config.yaml
n_layer: 13
norm: "rmsnorm"
init: "normal"
init_std_qkv: 0.0277
init_std_down: 0.00544
lr_mult_up: 1.21
schedule: "wsd"
final_lr_fraction: 0.1
train_tokens: 219600000
steps: 13404
dataset: "wikipedia_en"
Each number is 500 + 50 x the weight over its row's rms, rounded and kept within 0 to 999. Layers, rows and columns count from 0. Numbers have three digits each. The size before them is the row's rms in percent of the matrix's.

# layer 9 attention output (transposed), 192x128, rms 0.234, rows 157-159,189-191, columns 0-63
080:513447513513477522439465458469528570470531505456475554499515449528452470585414465427541469614516510416494509480528562499523463464512459415514495644517507443442525504546535432479604522579480494
104:502480502507438421549401531454456563542544514553429507487541500474429509536412563494437484565493466491466585476457516446473460424465498480579387507466431437531568476565496534533519560576490522
085:492535530575441408424515510505468534536414488600394491587509480493441380509469461529493603470544433461442529471388513452488526507443468464620589413497499498393474437525511506472540465564501524
078:546456513492484559485490432485538526462510524426490564490541430535443532596422429452562536572465518407514467446504569485550508481518416482507504623555444482491532443537557460469573539583469498
081:519496509494508371587389518442471529512506522565459483478540499462453587546406518509458464576505471504500519496478492506485430427463497508557347485473450427520516459550517575506551535563482539
072:452535495563522439432502465509482551514405451510365462542514498526475407501526456470433533487571487485462550439359499447508526518455503539615590386444538558411467494464542492377552415538477592
# layer 9 attention value, 96x128, rms 0.188, rows 94-95, columns 0-63
099:502533549495519502593587499420377486580408480479444509515439499472551501548480502537546456428546578545542512517506600473417498453523458496495531482545485456463459579455481527458468532362453511
089:516548477489401532476492449439479482454489433473505521478489482536538537548514558414523558549535512351616476583490596546451512514509523492415428454581598413512411483454509541517466481521596538
# layer 9 MLP gate, 320x128, rms 0.179, rows 0-68, columns 0-63
106:571589517546475542453503511561470533510511481489553514571434455488533475505508423506549561509482544487540471477552596543515489580484411515462522469554443538462484495530488461533429533461449540
103:526619514480535528510432552480445495512607482557474558505486480427583482447490495626491439441519471423416507428573454558504501484458598514478412463508539454473515483398526446500599461564540462
101:485526382438468502500545416571572502518566510552483516508524525452483455551500558493546458448445463461555478533638527490467499452363481458520579462505507555463521420524609469539397463410504433
108:512495570523487553452474517546583568473467526475359439428466467520613379583508443481569475447457547523543587528485472493528410515508423477454601428497412522492487499527564438526383525472578532
099:479444463563503506499481488465431469520521478496485539472492452397507448527437546517551382505548412494504478438497498540480489465459557563447497493487535555474573547509515525500512486501517394
083:473450501497512514466480543542563494558492573468470500437489467496542449477467532483493448479470528433512505514549563458574424516475487608481467425469480510483367445410535495503603524555449460
084:457529529476510479456446500439534539535567467567501479525461614488551482478509536462544405520460465469469515409503493519468497523554466487412496480543404494469554620580577468598482473496469550
101:521464564528519499534541549555473538466535491484476462488502514453637510561468539469509482545556525559497521384585469604433475473530480441470510481462497430471450517439486448433511538625518401
097:590526526503518483443558541436554501518492488501462397430429514488425495476458525466505457485549495460514417487538497522460403500473546442575484437464498493446477504599545476442351519500468434
094:593532476432512569435468423602440478436607496508510517581483485531534558498400487542514578523520527488509528516471524557525480557518430483504547575477498477478569478472504571527509550543400396
103:490514511514436541542461471617525412415634412516489491464472511495492505462461461514519391564553437467480562553509540492555505406476433525601477454492437439422504512572572429352442553568556553
097:488503466490454538526477551537562469483528451485428453468522530516554478463488499482520523465461440440572597378504543514540470472504480498477456412496472406493468506487504372616554559508479511
106:474627560514480461490513525513553473428485372534457448576527505636503487473519411513558484511571455359527503456539482501483497550457491559532477481430474481498471522471491509438395564496505440
107:448609472509445531559537561466478449480453481562446442397475487566550450493444497516495469558537533480519478413550528489498464499482509569504590506464404476443487458540519530423425635512514491
108:465537446504505515461499521562430615511374573506443405476517452486454474526472499462570441475458524510491611519538444508523525616464363455548482457513498458388451464511592421434448502521525423
075:440422497487497509417478562506455518484395503552432394476496542463485545571488519544510418510454523493523526542460586532393467421484497448584586507462582428502466563603487544424515488593541509
100:511449472493470597489561600593636561481485487548479479504465466506546554453454540511490383455474464501488506526526488464437390472539461634502552471468447469524509507479465408472473517515539522
116:547605398556472565518515554635531517552490510471580432535525480515420443560458538478614457554529466490509472482529500513457446476398519517440476455600538529494423552497564458521388536530532510
102:482504433465547541501444525655498487434472508549434459554479473582555459628471525390542523450471460526425674510521530547483533534496425444523559433499497577501417498539526454453494534502535502
109:599456406527556568477508447577517416490503485476413431517543468573594531483439496503497538482482407563406509464502449558477509440430428442616550506501474490417442541519490455481497528467490464
108:455515499549578599576474513552457517409569538486539443556501543517523417526435483555517463460547498537473575518539470557522426431399473436499592495532496445484515507465438361492506518434475471
086:498480421574553499523455459533508470443458448495492437491534509536583553449470495537537625505455440465473532552542438553479483503431506490578561440466378438492416509514528507519541456525540573
081:497493403490519553463471477558498470533497498501479361559481526515561519453502491407552458414459388416513553472529454515393469538501464495518546474509460536559433593566538423524447486501464567
105:520532528502427497469512569510501491518605572486516508545414505478520479498463399541543540500565373459597487431534507527480445584447515539418462485534533471496348473533536426533499474488414508
090:544481469501477507602522416490433500569385454591471471496483569430508477541499528397479456542538488429480492478548569556517616512478508618511543449420533551536525455525476536494432550523481473
099:569479563512423538522489610544482553508488535512419420505532477501530377461418477504512482541525459524546425482372431527487417450462485608485544492511450496521407471480501457490386482504411559
102:511552461494478530460529458475531464498441564492451435622500451548519371530471489490567477548503410502573521452499463502504549508449471472566552442551469521453499586499587412510535543582518481
104:548492448472450544433572479543558517537513462645503432435553486534514562510509499526533456522467561546462505456575471585530356612526424478578523465525519502536530504413465549518541444522504491
098:473531521545455466491585523477507470430528456473458417466475600481589491549435502502467513512452488511554564421528517586505393571534487405479555464533467406484470418554484461432466498384468434
095:569564494577432549474581453528523464460473523576443412605490485489533455425462524454542392516430394494452558504476506532533474540505460499568407475514513444346524553519424525554475550529497491
107:565578514476483534460511497402426490448589513440451436521448535535563471469469504537568470453522553466490477453465520467435420508448526482469394518490497516383468566503540375522494485456398464
103:536487517496481473523564488539396478470488499464426479508483547442500440447495487410541547537522391496420543465539443526489487506477500617632428433449531493474510466437501482491542517610509437
072:408566514513485455514522474454559490516529511519550550510436543504556521585549546590575552566496493534500459535562444561599557445522599463550505507454530476515495622492512475581590453341497447
102:491435405511562585550576522499492455552553438424497462503445560505390502549489471463559521394549478469473555457501587570458450569452545518577479500484444603469504531423494461577543548459491500
102:448410401511460539466468473534423507471490534533421508460496465485512440509507472492551570444455506442526514463475447671555394475554463437459566461467510546607462463456512415499503579507435548
119:537498478499474562491493385435473496479546444638533397509420551566482437564436467480599414452478521483508522484549478466427456566525477480428456510553477550493466513362502519493471537436500520
103:437467474483449554479503568509480535492561498538506465543488447492535448545490481487553440468525469456435550476570551534489433517468479521492511494480556502525477531495513471518402453520443398
095:435529473397477527441466492576589440488533511518490483496464398438501392515470403470543520462467515445541501456571490472490462492498555589486416497484544453497520510508495511459425539483509463
095:539572548393513464413450477507512478549552461534469431502563536421493414484405545456535461471543481525494462556537477490477482553454513526543480443492502475484448555520509484492383494472503404
086:433500423505510475561488416497474492529561491508477455520479530468494535512496459433571440469582496418539503500478422519476433556466560577483459464499430506441492571514576426537603466477475513
109:556474525471506502466485587486558544559432511538512344431493407477525504409437499458587426464522404595412546399560426528476453477465447588501541522508495485496479467487509482466525498549508474
118:494607492498521554506543439542428538525572495515426390536522588522526442420458499524493443604520540546448498533541462459440346501478530618455545486517403446417491482548508455423439574509403475
107:446545524489532521392471537581507470549570411496393460435497477514490484495497564543490471483448464488400495475500426480520454447509554504430405459512527496457427522501475503532401575508537470
102:506539448477472550529446434548490477514449532522471435540477510531572551441432549436535566458518545378479509390457616467452480520445532483496435465591467453454466470535446465505524508574472465
117:473533416483555518442419575537477515458525402493501505498488497527515513480497415483589562439515582527406449442547520542484478554452505524525508449505557486490514531487477454447415563366491436
108:496476480519593460468521473590547478464563506450468442483543487511550412546499554515518423416501546494414528597467521554474417459402540485460469443448496444457438494456540490474468474662496503
088:444478542556541436485544548462521538563565496464438554475488380506509509486542533430495469555457500469611429496481418532370471547511455617395482463471449495463484512483516526501426533526542435
107:523506504493383567467576615498505497450436581538467427538468525488522445541467507560485530533449503488475578406542528591536417482518474466429560444490567526546469503534605414446520653524439486
103:510586407515530487421567482539492479500506379509403463457499523517454533501450567585447466487564405424467498483440467535567330544493455560511460500565469490418468489513459481581590528458519463
101:475406502588510531463474514541526500546497460531436511574432467419526477440479453544531414519442552510466509484526470524457508471446479586460342459428510516538407464437539521431469515484528482
110:484448421550497532455573446466444548495516498561499455446534508468608428503477663516518531523494478491456478556477495685548479558414498493540578483577566488454486431488533470598418511516496493
104:517506551495418454491535514497494487473574470496532388454522473395514443473483445440467550489503517469493438497612454426480472488489495525469499464552475513409474475541540510490465461604471451
107:550472533479506506471516473534493479472505478444439404496543540501562467421432589486531515507534451629476606440529480463534559536519563484482476470540486512484469581383622528435471447512416500
091:507471506376460546494613457593520501439477563455400416552502455514568528450477468509540464565514480573480506574494432470393452511452484514584507514487411532549448484550528560558511558527417496
096:527521495545535557514537559521575536529553583526500478475469536549571493509417441423587487530544392513558431444472494479481501536494517430490502454489515498506416533406575467492487494593558536
083:508512522453437570576444543547539453487439414602404558534528526489557538507542457552514542578529489483358499400603477508438495551499446627438505474521507532530457539521508441546388556454496546
096:504578532485568561458426500524556472505529534502452495523380530481481509488484466486512537466492529439548491451539600484455451524455439443439526441480516482506505461567486435484477462520450570
100:566544542470505554542554507627509512440512505576463487398461465467584450426459582554546446569472501530448534595434470563533439494525490472516462482547460453461464479626588492444529481507482502
100:518581563474491419540497581497521508396499487504453495469489541484545473593439496521522535569566563502472538498463430584447426478521466571433490457526528409458400441515557441439456486522541462
094:547470468522481560445531419476522471510408491417409533470457525513545470501440463522533595424565496534521502550482546572442526561483521515468510466544533413434496572498540432502537525532459420
086:563624454454438614500462571526436530501543525570405505506455482495430453519523510496499548437570502602543509471465516494460435434511527571522504515654518468524533476520482554492561515519443411
103:528509546472509568510610497579548459499601418481463365434576535516485374527478489544568460560514533552608522433552465572479512555499522544427495491509510618508464545503517457461413446552495389
107:568485435473550551459569501628538478532456486488476620515467498494598375432453424503512486556482494480504605498521523521487485551399494589529488489505478525530454526525513497467555490500506427
106:462514451514449463473429530475409459373530540450420461426458445454528462526459510562525456502548546467510623495504589612535423388507588528456481420485470478511426430420559442452570552476589525
110:415513454520562505527647565500489509527410505533535493550454511526615483474454559509532514572510494471502472491545436540520502504528451620479478434565580544430515529535472454482432480574488497
112:568569455518420480525514412534509475551474497518440420479537540501541414546433467571514620473503406411545492512528558504428415527503519531450540456574386465557464548536462453475538567501472555
086:513471506493533569527527489527558447467432472507506538560531499484540458502484484629579529495542517460475541481483462557486536559476542457542426452545559440450374567529484508525527494501477454
100:500600620550562463561489461613504509468571501499482431476522569407555436479463498517522471448444466595476498508470487473482501577495471496520417462541489394461616536547533549527483512483497489
090:509477591452525509488473479491515499481529420509496425480488521481453478481498508602594478416499617551480469560541507526493410522573536488533463444518616446475529558492521510530414538519563452
# layer 9 MLP up, 320x128, rms 0.197, rows 0-68, columns 0-63
096:431593528416520548550416546472541481430539522484555473512463519549544565442481487434461502574432464533458459575399411444528603483624529487470487530479524457449561503485569542556539455534468483
098:543515469469549477529389496504482446505583526427464550528497461460473519539545430472505433570578519448421501451440487646481454530517461492482482534584519438499518525453470462420486557477580484
091:498583513487602495443408522457432468483482531576497514507530602524486477514507546444519521462454584423393485514475556472529587539540512480473564484552512530443524547478443384486414466559527556
095:506447462503486550448457488443505374510494455449476509679506510442500501472496460584551381500491573544502463447553550475497563438536571526568458541488513582480490547493557494507529508537507533
090:463514563519503533524517498519505507518544461427463500359487421517388540538479477488459436497553429395531522507455531535537481592521459515480450503560515507571480509454568635511466579405511581
082:506508423539568519509599442527468446551578415539385481560456479552515526542489442513465483544540473520464516490482551505471345553490541553509481580497482480481534462545514504478534541521478519
094:477494484427466558481479485428440486415496528549383493543517527486439393494490478528592454546442421539450550559516546490536464579533445533550495418489504544449506555490460544541498460505549502
091:498458582486593506540550540479526414557522546590585496492531471452412535421509549511521509619451507564527485571541525525517561560543497387549494520540505475433477451484499579442475445564516381
101:524613507465493517506459573425529459447497485495461536466519475492541394529514519475494536512574555445462524506471495474500477493494534467524533531577462406453548483435568429469495457534456362
098:413437488498419450445548537464569434490493443419518553498457458500566459521592524450472524554441530520545529502562511520525646510545501462424479503458542451537469490565441594508528522516506516
103:523539513511427509437603483535455464485473542551412509504501526455453473429478468511494525506488538435482514491453455510494517409533537624536537537579497495582517434499466486493493669495509524
108:523496526480532491554542495538532465436511521484545505560475530457502553577532560483554570458453527523599553520540436499476414511519441543361530531511567465495432559506577462414525458596507491
094:407497501516513442564598487538563552512522514457517476530555482557577517548476505514512531517546524488398508509498389472468503605582467502446481492563514513434495530457408511546509451523534514
096:435491457528397534454479505484449471616567471515562508431409521435439459515503486438546556517502454455456516507466510475470459405513502607611537479546416593430499411341419450482452479504535476
102:578484600557477499443526477471595435500597603534566394531488412502389514600488469479463456522476523540440519494452602537515578532382436506524417519554513526551476408568541510574575531432498523
085:546454478536506580536440402498467559526486502599395481487497496484494381512472545427575461481473546538552513496511391522430569543439467542475531458559444419515495512496500494439408556445479518
105:450445514513427416552488511488577570550518486424500443473521461446557505532444397468525489496552576440526513479478439477443513468528493428480398479402455571626478605422447544504468514586463462
103:406533516472500544483416582493543550510537515501492535578576446653548448525467463492500597440396548462460554474550544522519513535557408598481463517511544546511545565438419537489493584544535458
103:430437442476577477477484437461571424421548500577536497649508535572490461469515498483593493486507539584483515492538492476548528509464488437453546456544461524522477613505539528428515443500468387
097:582487459489499478525498457550444442391458556505491405485533539449484489473530570504447572605395483445410518474510635569417502510530465415467467504504502510544496440475597460494512447506480399
105:512523489449536517500446574498457509497543561446546476509498488419440387525510528500527450499631464488486484429491458492485536590464451511491531490568556545442505505541461508517462536380415467
087:396447506585436478476409504501443548570503448545521509516559535467506489477549497511443536562459513537441442543507449515517508520476466601526491482473556502523513567560506451445521487534580592
110:506557522473477515433405504551440478521467545536457472527494547421448460512534463528543478591526501461405410493460541494497618589508483620403511488518567500542422596578512540519494491588450495
101:610503490504429510518523545418572581474485523466510428492495509531438480468501514449457553524565503430464513556453534455466461596418510491503485586609551442525500544548573559546474438515499440
078:474553421539423534506527426495446418571507503561452523488498483398566448393440587587508542443512482540505522505498469506466432492476524517533531511426483560460451437547477489544455472427498577
101:498412462465557451506453558624409546455526451430532493419495466528571532490480496519443467464456460500547493521549462550563488450505611484604583516448435530557487445545439569567556525526485526
105:480509605541484523499465498515425448572494519567510503490503437594532545450527472606632499546444422455544476456549453485490475533515460422482511477471457473502447437495481525449491533487515451
083:558491553498540541507484423511527468471485540504599473487480422549534488487449530587467465479515510597564567479443475474465526470465429478493522513581359496454433412438523569403632516565429584
085:484523519493524494345456421458379475425546522435511483482477409447521453493505560585518578517392497482527481509404500530501473500490557476536524473567493548444584542492533503533502501463467459
112:565517451561494491429532453503638515509557528418450536406459414478582484517562506595479499402459494546478556463460499469464505463499533468485457495437451423513486505500530510618559477436503457
107:580491465487517493532462560504470445468477449566473509484530475673422551532484477599412473486542570426497498517424510423544590544546445513538596504499538547415452487561507492525453472400474402
091:550449449541525478411522503469532540544503476534550531473474492461579476506414568429583437496455466558563504521513432497552487573410476494524500540542472560446450433536525516446541495503467557
068:396494446548456527492508473473474489494549558596491501500496532491551480499484470574548425464515537515429518435487572632545498527447471488460497427459496498561468493551488426475525446400486446
096:562492499500553502475480397494483560461494492543419466640471526429490528411526517446442466449433496443405483394441517530488596490494446418629456508477515469471525489526565545494495529495527540
093:463422414481546513575515492502452502531543556493445494468510475525496536511503519515496532448524518554468471615469480457549517534465635461483472444510499400553568495554537493537476494485410579
095:412444378461526500460490443469503511566524537535570414469454509487557548525457479511515464501505493500560422467488541489502408488469454443488530525498465506500509508506441489569564432561549498
103:591441543516518491535405452528593481528527487521501503401493393433503607530422477490477544570418595485476529458495370466537498456519513543459506571509457500461495521466500435382507501522512447
098:557495538475504531452482475518509535477530488470474350497513392466493486477516450454535622427490446619549580576458494447475472466368570407513452487527523449502469534483554506542499495597492500
093:572509468498547552492588472509514526577505472558496491537518480550485566499434504455448500495505486524588576529478580473544505546503483371420481515543457575587372414470583590469508551407532489
083:567543500506522559458508407526588448583422455565454457448525508497531546497430547502577508571529527582530543560434473432448493496484429590437393499595511494429503529506454477504529455441514484
096:489492455456501512478529575573514486630571573474545453533447444660504449515502536523470518575474568511556480488469525482430545502524391540634485526537465431522515425465506557426506610488583465
110:536521369433463508502518526529571530595595404518498486445558504517538509485548472462542406482488494513504572526474479546462471389579471515539508500464457528568492495596442465518473507467523538
094:449523512551548519466389432444481478445449530475528395516549608489548539529531528483552473498471436526481467418448515476471549530552477478501538524487510510515535534504522513512554512505555465
096:428461399533549590574472563494410418582396523431498520410478468434511540506519509503496526565510574583458451552507554564548456553622505473532511496517524455519536364532489474480540449466543561
101:531526496553431485548345514564462513538466457494512546449557438504507482507497439494460408535489475453547493529509489492504449517437452480592450528552534542495474377521506522460532452452520365
094:482498552469463498488510497563547559495465514510498498518463581514550504566444600484430494559608533472520534589535442334493494522544473412477496520504462537378491487480566462500423543541548547
085:444555542453425478628528478466506547418522456526480445495475463553500472472490544529529511486553520430483550497502486472527441505496586605531478508467495502555462527403482471586589513442489508
096:500478526480533469532580430503456471569550443618565507495465489386413483459496497489542452594449594466471460577522540384477522442526475450561500447479532471426443527482497605454486485504547530
097:490545542510465510580566502392567554531585538553574437413513510526447445483481501499427516425517568515493468535469523405436506377437656580501530532508481498486618395503536481595554472523512527
097:462490512431542504570607515547466436480528561519489591456530462547506541463533453449525533488489533438615513515500444565536371528552514590483462498499515544544530483442455400414527471428428553
094:484537492578530527440538449477362433524493567552570464516510460493492569515520491488483527525461546554528484485485474654460454487540544593464497565437475511539508526402504484536502566586531488
094:484422456522527523480565486523563564460552451558473470586566590534437529487479589456400524494568460492542466377618462489462547594480456512488510499469516558496495494487532463555495508565412434
087:552563525396526493557481509543480557443506557597514455531485470530579517463516511459493557593491528537444416564475508502489455529417443546570468456484536419548535457543513462450539429588411579
108:414518472592467503464460494561542514610460456480436473498473460541568514504545603531464474550462475443539586543483456580523532477517496488537431544529477554504485452504515466574423401480519562
101:408486538515578541509467475531443470455435544519494508565465487533452547544433550568428461554506578413405545585510443614617484639617436474474502589397505596504464487517501534472414503424500510
111:473487466543376454465470579505506524458504563471446566530458462530497554492483507488544464481509477531391587410486489492540483494546529589444463572422404568596577553539481400525501487461494564
092:637478525586469526497518534562506578557451505560519504511447538508429444477526499461525542465510518559475535517399501531418479597584474583507485538573497528491493515467501520420469538496478454
097:536521528439532466528496494575523493567526506538451500467503449452497561439459544526535534667434504579408530499434527499473470524431548574505462526478520438462494513489512463547592535506496505
100:443558476484586469446471486499390503555515490574533539506518486486570478468469500550523464473539378565493464492434528588511421557457434408532583486428615531424548468499491465453502523565433461
115:478534489535397520592459465546483510593577516535516489462488413555463507559522593546497487528545548493396536419624417510545494497502546423523420505448473513535552463486452522426422499573479439
100:532568438524508658531592563527442517523572445583454514483463494505473521472536532545496552511554496520488488500488478530483474464503486539582497554657585472437600592463422541479498507499445498
100:579528529400565493353461513475460435490513474459459449603511471514457437505455500452548439529583437432545478517485470483541547502546505484531509476615572543452562522461531466609534560478535509
106:537502420500471494450497433449405507498532465500459439556447526437434408456483572519499498467587417455545439579438545550460477469526439541605519509515508564446490543547523420503576488493511436
101:423411582402538476543481410494464552511456547555502556509501544444600555476474446411407543502482539479467480540479439345517491563503515541501515475413466507507498509463479479498439516547470548
094:578501541455478503568478503524521479514459450448470475579554448494539559343514511512550503562531532561460632509523484421519535497544587478454542495453531502427429501522383525609484441490412501
102:528491412500493473450526516546408463451439438540447537416634558513479468544531488551525448515520530438577568456514533517493543458452512454474527463503412471512465633482456575470500461513429515
118:502492485526469503562478443443510527518498545498553605566403465529503409472483449466549538566521471499472441494469514514501605527567562507568590551579535420393462542429449516402537454430432474
088:487499445556572564395412476453569523539635517489611550507547464534601540450499462477493547559557520431552454545475467483497538462428473415580489531446541554517514558511524479470466462488518554
095:533566562519475521459387497462519472603437555502609563495457517481547585558433498426552525520468542495435585464493483467467500486509508489507488530466437598561482488493407493500452501402543552
# layer 9 MLP down (transposed), 320x128, rms 0.163, rows 0-67, columns 0-63
096:447490509522454524525471560484474581462466533506509476455523456518550545447649495521400544518580503437486480503457481500492526465496475509559469318499592506543501524418558440493594538583448551
099:526492496462537554539496527535559514528533554529536518503483406475623499463433488558476574438482474502497475394604433461501531478455503506535497494427553510511493559529496510537513430541432504
090:599564564509649506425530490467514409477396554529441403535504464459485517506483478607575495619490469464558489456565521506485514492436551499501525548508470437566633489540411531555500555512528521
094:479494480484515445442548410543398434494472551492470417508451458479440461543529481594541511539460553536536550554495555469491422514545532455486502504642495547548593539487462540598531499485496561
087:479520491557557549464509485520483481423410449518505516480547536447499500414467496479546524532537486511602422448516598498504445552477562431487509526589480529409522491472519436568505447396559451
092:493447505458546478462532460503506470473549407536460523444593487489546473495488449528503546496473492559444581482514483465576455555416471497502482489580458520466377476447564446506459428494533548
097:416496630536540515455482571467485447496442541510523397396491551448455518482464523488543413503402463488567505428430473516416556469539480505422451606465457551442493456535439524507574491460481477
093:613486508540539463497550544479477524452497492543565521539555364559555577478393586542538473533582560515510491538522492516445483519539450460471423666461523509398507498423452530441488457590536429
099:480507528586514426551503532437478433557482642508465450512495564571475505528554471467505451575549515449543448471446524564490486533438557458495562407457463487462475473572595499466403557490414452
108:532478507460493571548552511525484556504482444507454488522554537444497504463307513533516509477602525490502533570504501474533389530479447477465471794499516477524466451499501551474505539514538497
104:540552499473390489439547561532504476441523439558531457520536528466420517441575431471409493472497538476443586488528429507468498509459495600468486566513386456471495473474499507568520552473496527
106:498479344469483580621537472479627435479453445484522548530438510465474594471508517486553559449449464491542566476453495585496423410481484545553504537603526428566447534527506544437560495496444506
095:521510529489450575462459473461460408592521446559501559462605414476497548542629461526441442563459539547455521488486416449498494494482504465425405517550487494574473483465463430565560561427593482
096:442498547522593419488525419492498432497422524558456515534559511459451431463471396477505483495512531498519517385560553514501483526447542591493506709592496494505562457497529431516454524524485444
101:519529446524610520589451559671451506508491468459552545462565523554472469508599430614493500438448539480526509442506537555505428516589494505490456520435485450453542519570415483511412408401435487
093:465453482501415578425484458519469532539419514568465458436448580520503521502473560490455454540424520451552510510456597535465510506534483502493542405442519509492597573486505448448462464529443488
105:529459582509488616552457465554530387591520401539492389460507518472434493489510440520407515523516504443451488609615532397561501541458440517489537491538458529561527461525535588455463538535483515
101:504460438504431471565459457421478486482486545569520451382484569409455523514505492490499483488507450497531538368476532465495509472534485481579432461399506390462471445524471366476553428560481516
099:599579426470551460500438466594556439404463460528549369588497554611480525498397544479575518439474487481540527450424535563422465494562497451547486595517563464496429502549481451467534451516537558
094:435439553492499492452531538432472393536411519526553566477572534491506619472448455549508490538585572510605539549435550511477554536579555527490498544487586471443507433554593498576410526521461512
100:528477499579440448501453503447400498571493581463485521474537430567526553452480494565540548512494515434495528470463462413476541466530526504512510605557477589461387445506448479502475527553451554
090:453467586449457508462515484548454510553555470603532501497491527444452469474462449513452528597524577541474503455675488499501488485537411514431529563433500509527431490532459491525496486586470534
110:507534510541445446513403482548525496453437447620531449502495610487456500486407453497547514510522457497539453608488540565481499476550472490449530637463435592523431546521519396461415478568488463
102:392494577506457393618508458414439513531497526475582522448499473476557602460519442469518483388431535526479546532557566515474556409546535487537511439405453495463490423475482529440499388479560506
080:434454487557532485566499498497442511550482521524452461476578621467529498482414497528558539559489475513496513508409486510524597531450548524564502471472561471471489529594476483419446590605601472
101:515529486499502512371496588471478547489458474482397463566549441537536571564542502409503478434549512519533413552569505506512557525544516550466545376523450501539333562423551476472433506436511512
103:541595523645410458457404505479506474480490598529424495491558484521496483527393501473602516418480494490540399439496526564492466492462462439498493463488494445515602528473595449493382497504431488
085:403381420493394561510433551484556534511517471507535589425509548566549552586539480446515436508417441460507503466537494492559454565556489503537482481522524500500472464504492463514578522499615493
090:571477497542525460445507447474545599577554521416550539497527479527499592490386493486545521465516554506434418534562468471577447481468517448528535617556553459375468448492526537416475512476543548
115:514574476467396460469455523472484497447550412471568522558473456534526602432449499486592527552533489458459485580514470502482450531546458478490485446528492520443494417472487456534521452361508533
101:540447511456471517570530507516432486512472523519530414472519500524574533532410505522484523544496534517447530471577513489482490511532442485521501347487500506501498507504547507582388451433511491
096:551544484520529633468513536532545550547533454463511510527524529517549491523469496466480456464417484513565534539425411474449464592511569454526464519470536467506561569558617582543550545471501432
080:515579459484597608476463503541550477432482508405517477530476446496501515535479466430485546469494463499550424526636425508472515497530557461521552501520495511458441533471497493553534553483487534
094:456445591501392436574461499544420616520506515433489510489504483459514457530467554474470509493447430556498513549388437490574419475540549516431446542521520534485562568531483478518526380547550510
089:464610564408582436527620525451558513561596463482523422534484485478438518519464484530520370543549503564552496465489468450535473624407566471511574528478474496447510467541452504489397510377562394
097:520468465490573611536508487508529518426483455555440581458514506485535591560391464562533541455530373448485462497558500497575477583469450467549457573456564491485493539467525453587529572489549532
103:508517454517523549548496504439471545570503563406449487542549459575547526488627484431512518481460486541463491543542471461591598509380595487531473320420447525523546558536576476530542501568475589
098:492496483503562407459546493419507498496476526470445456414436483552485502492595442429519429553540498574475499474560616601407530497468492456444478471378457455427587507513538541445441481415496551
096:510521502502491637486553535554548589441497519587508457487493622491538536487456490446469481468498503461587539595601516487531541486529500556530570430525540490481555548496576443485478480414496492
090:421455564560540514556542509482459475455513472432513459524505429535544458474468457494558474404454478460493494523611498459470526503404537505487479480454513545506529578463557504499439497506406553
100:509521472464510489438530490539505400522492516490486562462467454560466529503468623412577504476520455496526510471671422470429530506479409506460473470506488511472442501522499478401525462477508507
108:489526628468604531495508444523562507433531472456611480506471554449451576444462580471463544443547566594492448479392500532593432550460471517534415577505507471501509543494477519539482447540493540
095:505453459427496444389490517513573424522387535557532454494565469427538494469465526486540420447528522468541600437476560467523496405507473468552520536490578519480509586468557479477451462538452444
097:594584573522609488541527539425494605581463484498505521488500427516441505527592518516561503529564547572360510448577438559511516536547502474474440533460527471500483455540554527442511507536407523
104:421475468451540463572455517456520450432562439514460465442497425550417529462566468486508564507505524590594426447529519552457497589439534438453489426480552472507437550429446411530488450521528436
094:502489605517405467466456524447526484478481560505542524491452489463600447585442486573476492469475515510566403523458504415520472484481522501479583546553468604452586521448490509467499526451498485
088:503444531528540471527534507471499456507554535468540594528607515389417502609538509447493443449551626484490503540377515499444472390450499541411552360496454446464442449539448465396462529564547497
096:500555498447479565515545467409576519478514505546554467433508627465488508434508523472455519460530395517510564508404477532477464458542471528479572448436488426546448477620537533428519521541477439
095:533505502609510519509530556426523598460473566523465548495477429465530520516357424445461449498459431580515498483333502469437522475466542511499471521490511505506626556563486434509513520476530535
092:512489452542503584494532485530551514530513541454531456574468458573494517475458445497519493532522422453531480456399529489583482467458554451640612491510562481531503408451497496449492533446438518
091:537496447465493456527543478500505525555538533518492464554464423448477558449542412526470475453451567490438497496512486523421465463487567512468495450486540493490463539468466592623508477489441518
096:504451491525493558424421464527517484502502482483372502568444531564530472510378506524534465519433496507529523544503475474530475505467476466553544511511492549410361545519491453591583564507618597
088:535469397636569545509446473496469581460447451457510512494540489573554565517441436537509496476531569459467556471473531565427521469455479415547469403535567424494499499583478511479558512454501531
109:447479507549488491594431516485543510593397481436487451448533555474465537485512535470479471474477533437477492481642458526512562531539464486598555442451560483429561574439494558533564522462539437
105:538483435582442495648470520419501521527494499461520521491404469567527559518624513478452515438522562509468527555525543501490560508515459499589442352474605535464424547432555475534384461569466564
115:536496528607397570522434481515569441481518526494463537485422425509602579539612556585453549498473420506531486468505552494461457457602516516560467404452506470547573544437558543510479523489469519
093:450518486477545409510528462475393416514564475468490489495393394485521500481603554571464497550517576525508542457496582475507516499502510505478487388506565472562444487563495487428416443530449565
101:487424477535552502419469541412531485584463543476456527457572512430480465590613527469525511465572464497517458469488449510450525448438570498498527677495482482437459454495424520529513556492569520
100:533589524497593469507502552474471508605421472584523422510466489452545458478529539573565553540483596534422471386370559473451519550470483478452555483393521558443520545458461458504527460514565487
117:491447512516445530574416605485478565695364537431409476426465500504520571611452475517495523547511513509440524534527509497527510488494431480600520431469584446463582528513511513450503500517516465
104:509476573506510346544514465509531485569476483467515527456539525577593580463478502566471498460468531422460513502603446453552485525451407526435481674413432504510467532510538458528474483488487490
103:430468511496457573403606434553483448477521471506463488423550552566476520564524523403468485520571436503486515561644539527508464518465508457500484496478463599535500442534496368470533483547567521
108:477523472526535465509524453450501429483512492488476482513500518553649600476526549421579479478465494455519491571437467547542573412469534517500472515504536501451448475462547482420555425609461466
095:421533494564519468542578543491506488573513497497517473493536478468473482538690487452523521364460532490488563569500393447451493555471480521471544411466496477469489592543476543461489551460441446
093:503643429575526490521443514498434431479535487563569506506503525520500561488505478493504532474478479458447536434442504412570399490504395449602549415559527540470525497582478528546506558507453540
100:504454548524608546406494543525456487521577541547549481514545595523453499548467474441496465578448499532513525591594474481614528495482440494473535531494548508483424514467536516514385438466503411
115:608481469557527527542495463475553571496467563485590547589499491538521509462493510521554555427472491534489411503525574442566467443560556554538573487552525498459486498496430562409557501534533541
083:514511513438523476420576505406395478538411488556370541480427567521441479416451517422547507464483428438565526566546481570510517456480545474484520351488414539503438525468413453464428455486537564